config.yaml
hidden_size: 256
rope_theta: 10000.0
tie_word_embeddings: true
init_std_qkv: 0.0312
Each number is 128 + 24 x the weight over the matrix's rms, rounded and kept within 0 to 255. Layers, rows and columns count from 0. Numbers have three digits each.

# up: layer 12 MLP up, 1536x256, rms 0.167, rows 1485-1497, columns 0-255
# down: layer 12 MLP down (transposed), 1536x256, rms 0.13, rows 1485-1496, columns 0-255
up1485:122126101161120073119155107099125134111104125130132125177109150155122090083095113146124122104137136131169087102116116130149173155177131115098088181143110088142117100067146150059167108159148118166156113140107097135101144111105144172134132100169156147141152114172159137071130128090136130132126159125101194129145135117146150097158117130074130104146121175105135157150129112111195155116087159121083119129130142137131134147113128069112130173125119101134123114105096097094117147085134107124140120108154098134101147147141187106110126095162121117151122117132134158180110119154134099113108115104080127145141124120135115125164117119098127130105114139100127121144120136165111149134127123141134107131127098136143074129102137090096119126154107140117129098117145140086137131101093075
down1485:140079105141138114125111108133159135150114144133162143151108137115146149131132135133112136140107137120119172077124180128115072152100107151146145090104084114163119131123111114105130161154152104115116096088113094135098097126144136097159142133084102121120097105118132130138156096111133167133147119142146089083068122156124143091151150125178095114074124145149146133114121127136037123112094122097127135159107115185103108154123156072153168149082083131123126104178106122120138122113148133164130131129122173163119085092157139142116176115133127111149113072113105136115153159095158162110123147147147132158125142093150109124181097125142161118124078167111138133135097125134142154141153138124140150111144151117120140116106091140119162136136151173130107109120084100132122113122112080
up1486:135112096157090132158139064137141137133118143123144091170144126123075113119160122167115108097135128132134151110166127137162143162144148103113160118153120066115125092107125127110107160138114153179131141134126097135135118168116170139136177122130104106119137110110113121063123099169122113073103156168073132185123135080133113143130090111150126109121084174137116080131139109129191154115131114136134119184066127216125154175135068104094143168138125147113104187096142113137144103078162151133146100126159092103141094140119107102134125153096094150159161127085126142133089134137160146144157110139164115142160149162165132119113138123169106078167087156157150123116096106104140133131115163133108173149113142134127124088114124161157161134075125116137146133109129128127138132160092095
down1486:062140102105132136128145100125151101065166153118132158129143131065161114114163112136057197087146107094120169173117128140121120079187133095122126130188123105124166064181211103140106170126119122142144117180122110161155110131168142187117152148121213172103145109150147154107076057127137112110128220120134071133106108117111124113190130173190152130078080170155163110136141170077127171086115106094100116130142157192059112155098142176108107121097105120109144196083163187132139161107110154093099104083089145077099065158093123167136092114185135072116117121144172123151056107142097164105137136129135111116128117090141129106101100153114078177127101071190162145119143145128165109103155109161140120173098131138134132124103157130088149073158125134097127152101113127125180094077132143
up1487:131132142157106145157123095163136124095148134115117092124099128145107172182160147130125135110116130134124112109136150139153150113127119156146132139141129121142137100101128155125143136135104089134142154110148093164113109100123124120120126129141131134102150114123138084127129173153173124125111121131109130154151161121143131121095131131095107116064139150098093140135177122124114150135100119136156111134150102113138123146117169091121135124117148116130123127110136110109116127153113171132087144104125139131108160179124128139158147152129146147153120135081124134121099116106134152115129066131123125124103114129144106109121122196169135126154148138139115129172120142112128107143117055119067108128148105156135090120119102110135143125131104140174113120182136168182132121130148115
down1487:138165126121111156070137143103140143144098129133145023119096113116126165115130155153166123153149150106101143148127115116113118133143118105070098138138125103082125161164128131119104156088139148141149115126126126082155162169093151127162150158124134137105120144123099135144139092115091156174128147160129117118136123115100109098131109149115142132144143141108205136128125165179137127115145136091189135150122140145144122129119128147124128133155114118138145122153114129126118084089160106123163140125117179097117078112106078153114164123134106143081092122126098100151137113124089095131125172125160105122138109130090124118164145119128172136160177144112125125099115119129152083126124129138134133109126134080126097146122131155126109127126139132104145104128080130135084181099119134
up1488:177101105126113146112160122167147118117141154166084133177119117185090165128108133110089203088161138165102130171126153142122165120160129128137101126157138148153139134148103121118150124178137131171122102148160100147129168122136121054098116130095109176126176149157136135169151133166167134145108143104133161130146160143125098141143131134158118135119159163116076060111144119093142093133111103115170132156141174115128132117109123151126156151126142122152132108130088087137156124126104172159140121130180134123104196116096083125091149098139141137135121139132149087149121093121115149123123073121134137161160107118124120109110123134120115141121083130169138111126098115108134115102144149114149130112150141094138123152140171116156107115121139126119141140067137147169128088125136175
down1488:088116058113162159106126130134148093148120120140120138176118119104143135143130159156124090127161153165146097117109115144162145127137135111136169135101111144120128128121140122193143148131113146124123132121112116097124145103133117158101115100144106161138108132100137110107128093182131085115151112073142136105116125119102125115126136141107142131150129075147126159123124140144098137107109140148088143112151103115086177105176109115104094120154137127090111154131124132141079103103152149133119092104156132134136062122138093131142133111129142133183112126100142154100112138099087132155105156106124148146118154128115132140125117150149122152162146147146144102160116089132124129111107110131114129117180094114092101132118092075113149144145137138133115154113154114131117117116161129
up1489:122133094151122107144158131139131164097111093091138177130105154101134146113133114119153184167115133126152118090146116094120115142133160149110119116136096125152123114115145130129115113121129116122109123144143127123107125128134140116135138164128132104145117175096113127066109128110148065138113084085130153154124145141120116096162092149141118107114141126129087105131101125168145113129112147086147125118141145122147090124117156143131115136160145145154133102124112150117104130126123116097163062134057124120127112132148141095074130133159155161122147141140133106124103122112125123137159152098117142153107159157114146111162122129139109138118149114149171126121139101101151132141155162135148107133100122120127104139166083128166155129178117128146128126161116101164109141098108109
down1489:137173127094129134116136135108124132099122135117111146136121151140160122134118124138137139162098162115156128109086127144178104126109146123151132130132133140132099126105107137191156133137127109162115171118133142134132148130138157128133123093132113137133132146181127129114121129155144112131144128114121140101094113137117114158127147132123109117114137129122172112136138163185119141128132116119170156126107127125122114106120121142115113123152117144103134164119109137166166094082109116159150167117130105116156117115135124142122108150148105131158134137119123110106128146110091131097101137152146125079170134100087135084125097136158129156109141186117101149131129163120073119146147150164116118111126158114099117176124161104123109175097112114124107102158119086144092111142153122
up1490:168153089109144124181109108137134106140156128119121173142168097165090111141106068074114152097134136104129135107149149122162154147117141113108142156134129101137116149110182112142150111145150122093091144155117098133117145132095147096131102142131125153149142105136136149183180138151124127093096143124159147126115132114154107143146102095117137118132126103105093141123156122167147140125122161130121077113089103107169103121146133120107138157121135093188130142117132117111089080123114147099129137102109078133137133131140138088110111119173154128137111117113123142118135138105132122105078127118138110139117118120105120082132131129149144126096132123139110134151100165080113104111134108128123128141068140086137078136157139148133118151135120120147080112164119129095146110157129139
down1490:138089161158145153101123131124141131158132090073122095115126145081132148135162127109134105140102098133146119106142133123136117146150122106134092103145123120122124131092125085126083154089084109107153129152110136122118129120158130083160123132102104100108146138116144080137131111136104140169143121128107130109130114140106145125121171108132133149116131094107133116128149149141153123132112111109149149153127183132163141095134110082132143133137109132119126140134113119152062174120126157122137140173158157119158130116101133135113127129134126146129133159101143078154154148133127182143150134140140138175119120152138126165115172135169109147159158140150125150131153091138116120099087104146133121109152070149107133060079083103132128145163122134098159122133112104137123138121118120
up1491:193078080157138108135162152123128164114125130168093161144126109148129088106129177129129117115099097120107145152155129123140162127157101130130122130123144154119146143126111127072169158164166149143158143093110138140101139156141148144099125109151153117117182121122149126094105145120101132114127149154126146128076144114110139155142118104152127119149146087200107181121136123159158134108129090129110103140124150108061131108153112110130143106167157132156122102111081142120122133139106125105159172149096118070114115086134117116137129144120109122146179112129141125142147116093136130123101103129125111151132171114132120111172079130098106122158175146161137096121124111170128110162117120140131159116167154164137107129148120101097083124126158133127126205105076131078121105103121164
down1491:096139140107115152125104129150106087136108105124165090152104140099141127152129135115096135152139122108152114109138159130123074089075124127131090106133119112161102123097110214137127124113104118134114130138148151158108113090062133146112134133105179114157109138140141153126140101135110120130139110138174117099142117109091094083136128178111125120165120162118126135170136156181090141161123128130137156121136121122145155152145138130096140144103139104076155154123161127144125122113147114143130139141160132166134150136122122142127127113118142152099116140106111111137138126130139127162107139117115098133145145139125132138105165107163123141120105131151147149069097121117132128082127138103153129117118079128121132142090148171118126140121139139134084104134113171113112163094127126
up1492:112147195115108087117103146140148180167140164145127113119106064112130130115178146139141140128074106117116110174097076099158158121123104128141144083109119163132124165094075131126155133120109130121084135161141105130131140127110155143122123154119158161124089129161148096110157093127070154155108160131163151092143053125151143089126158113156143142144103185159139151156094108079176152125125111111146165108126160108153140147165178133122103138115109174153080138181168129119151122099119129124139079151136130110113112140126123140079121080154173156113126113145143128124107139145111158159086107129121111141122140182158101061126136137126116095129101145116102097142117093104129139155116171131108105143121098165161151144127119139166153081137121125120128159149162090098159115087155102
down1492:105129118148090089141144143135113138118136146116159189155156104156101122155111112148161139128132133123166227144125090150150165129100130168136145142071112139132188133102134188119136140152125124120086109128131112190116137154166132090150160115115128137117148114145086176123149161143088134152107104149108109152164075119077126104147171142154111105142097074147101166133115122125114116098143138142100194085150077130136150143106136119111120147104088127085147149123167161131054147144160169129138132121118163091153149115186139082161122107160159127143088098169168118152126093135118097094192103139125154117140116129124124118119113116125122122076122138145114098100102115135147161122121086118081125090180119174145099118113094116120136116138121124178100117135089177203100147139123133
up1493:115141146095126109094126100107111152149137169114132151111136119126143110137182130145120167139139148122154157176134104146130143138115098144103145115099127142132118127174141167131131113133078133116115110165177127099134160138139108116136109101146116126154146107122137088065115164126160119141098121155168142146103173087133135136124106117138106147119123094092109139115115116132104151132122113106110152135139135153120130126092090125127164145126151097148085091144113161092097137137172147090129120097097132136117122143081116092120109125165093144143148120101141162177097186144127113114079152112112132111104141129125131130105114128124065085157155101136167119147084106148158114143084121139156165081157123110159134147089139103130196089164164131121098115101166135131113101064145158
down1493:136123106151104144167116099155141125102106131120149078136125129148147161145115145150176091163102104149097145132157125160149157137110165073091179175110135136126110104135124117153136119150152158152168128127137134151131133155171169134123127128127169165155171111132155102125157127125152101134094124084127130095123141132133180124105157114113099108129153105150134093140108168084137132144139139119107117136173135096141123107166128097141114143106134111130134128109109127129143111141121098143163140137129162161102091113096152130085161132101130153096119152127108115121094095134130116115147111140153136119109159125120177109138136151121136168098129170145122168145147113104134109154113096110144104115153096128117146132100121123147118086114123143145126120116070118119091158105147140
up1494:127109134113155104150138112100085101107120144082083124106113144152067142125101137131118134120100091121111071095116148176163163169134082107128157122131152112170153113113134174178159188111155114095117164164123075122136137131128125163122105143121166122107117128133116092160170124148119146143155124172098125152124142080116124161162142125128135089124129139148152129166122135140147156114114132144116107137132151136083114120080136085128134119111118106082106115106173105150127108133159163134179130106143132147096131118133115146125139165129096123127110125139134158148154124100127110138124148149111152128103101140143165115133128151195087164128130109144136108136133095109157177162132102110096117126187135129129142126122118117150101131155111137140111098143131097137112155122138139
down1494:140142130158137166119132087164189129146116128121150095128151150128116101120107132121113095137061139153123098110134126111117104107168092132118108146115143124098110096120147153118114103134105126157160153119108126103110156152112133127133084143118111107126143081127126138136086110123091108127135115144123136098132129134104175136102128113127123169121185123141118149116125153140085139137141083152138119150145095105125106132113090153118144139074132110106134104123095146132110149119125131127105146194114125105180144150143141093150119104102143138142129172119149113162115141105128118108099130109111141145131129137137094158126130135117122134099133105091108127102132133153082149140106131079127104125127129125183133073120156131119171114136118117137151142181112154137159131173118156
up1495:119125158094150111080114103115210122116125121111124124119118128120129101141099151187104084184120129185120111117149093115120133127098132139151092107129083164124176166088078106144147153118092109145128145115127103154126119126135102141108154114164128108117113136129124110094130115116118122133115134129131111149125116132136080118139160086123134132142143086126169093115153103104137138112088127119135090135097179156154135136136120094102142133126132148120113105120139086124132112099146098178120141124126126142132139100163108090100107122083160120089142139125131146109109155126146131122140150104125131157143135166134135146117122134156117114138118131113120149105147109128136121171145115130122106135151171120096190152101140134146082099157136127139119055111136113096146103178148101
down1495:127099132167120114127126154139099148115142106098110214116118111124114167160125128135098132119099147085132157168138144091130120161160109130111143124131133119147132177157110084096113151128192160069139096147148123151105133150152166122141116108095131127145152175127095136151146160100126134098133120148098126090097113148155116128124131147112141128152167132126120132135160137097130097118144137073106128162160091146140133133144152148130153140123147141132123150144132121142142136119094094105138156118155148141142153117104139153136153092114121084142144122123100151162120114073135130094133107096098102149127161127135149131140130133124105138116101112160130155131153145137120115078109120165099131054081101119128125090132130118124147142133119114105133146111139087161089160119093131
up1496:133141147130144142079189115163091098146153108145129143108127131108129124082119130120127109105146139138138150142111125134127123108134137153111124075090131148135102146192151135149123132108127121123173069152077160144115141095130089126117143158109155122123142112133132077097100116178177121162155153139117100162151109120117130115143120142134148146138142090120117180125100104159135146120111144094149120212111122142097128122100105122108113140168163114123140112124158109098154125135149143147122138131139162115153088070114092122138128090133152143153114103147126098167153139154126120073144108119135113134149137100169111136090108137167162149165116112146109105095123147174137117143109129192132114119167124146140141155129157112103125112168119160161086096097132162132084127128126113
down1496:151169131121115157132135148140121136125067152123133132127121125123137148125081131111166112153160123169116161158141120148157114181107110114098106140107114114141116134150135138153108110132128147112138159112111112123105172123130122119132119122123105174122174086058117155120143131107139106144101170074114160115156063113075153138108166101104137151125113109164144090132114140185095111137094162127165112104135128096169121121121130177128136137108140172087145166128132091113113161135149102109143117173116165170121101085111134101100151088136143123139160122095098180115109063138177137139150103113121102148166136121116127130130124098133102122133145125111121129149119125126108122098111133143159134155094175136118142112142135134165093138088167145118174130073112129108149116124090135
up1497:088114087142136101118132112148167138128162116134107147146117076144153102153121139112134141128103084112183103154115129109105117144125166137157126119132153114168118116145158115143123144172118076165142070125130132103157111131096123126114100130185128164139156130133132162120089100112095114145127136101168150151118187120124106132094119163144128089121069134150139145150144148129109112118060144118127083131123144129155139113140158187144091132150153123113111125143136152087147127169113127127122129152166129178124170159192144127119153133114129117085152150127152141126210138112123107069109157129113114151094145129143150101127127130129115122132178123119122105124157158090133141112140179138121106112144149135133105127129157114168122153118119156146170145139137123143073106147157147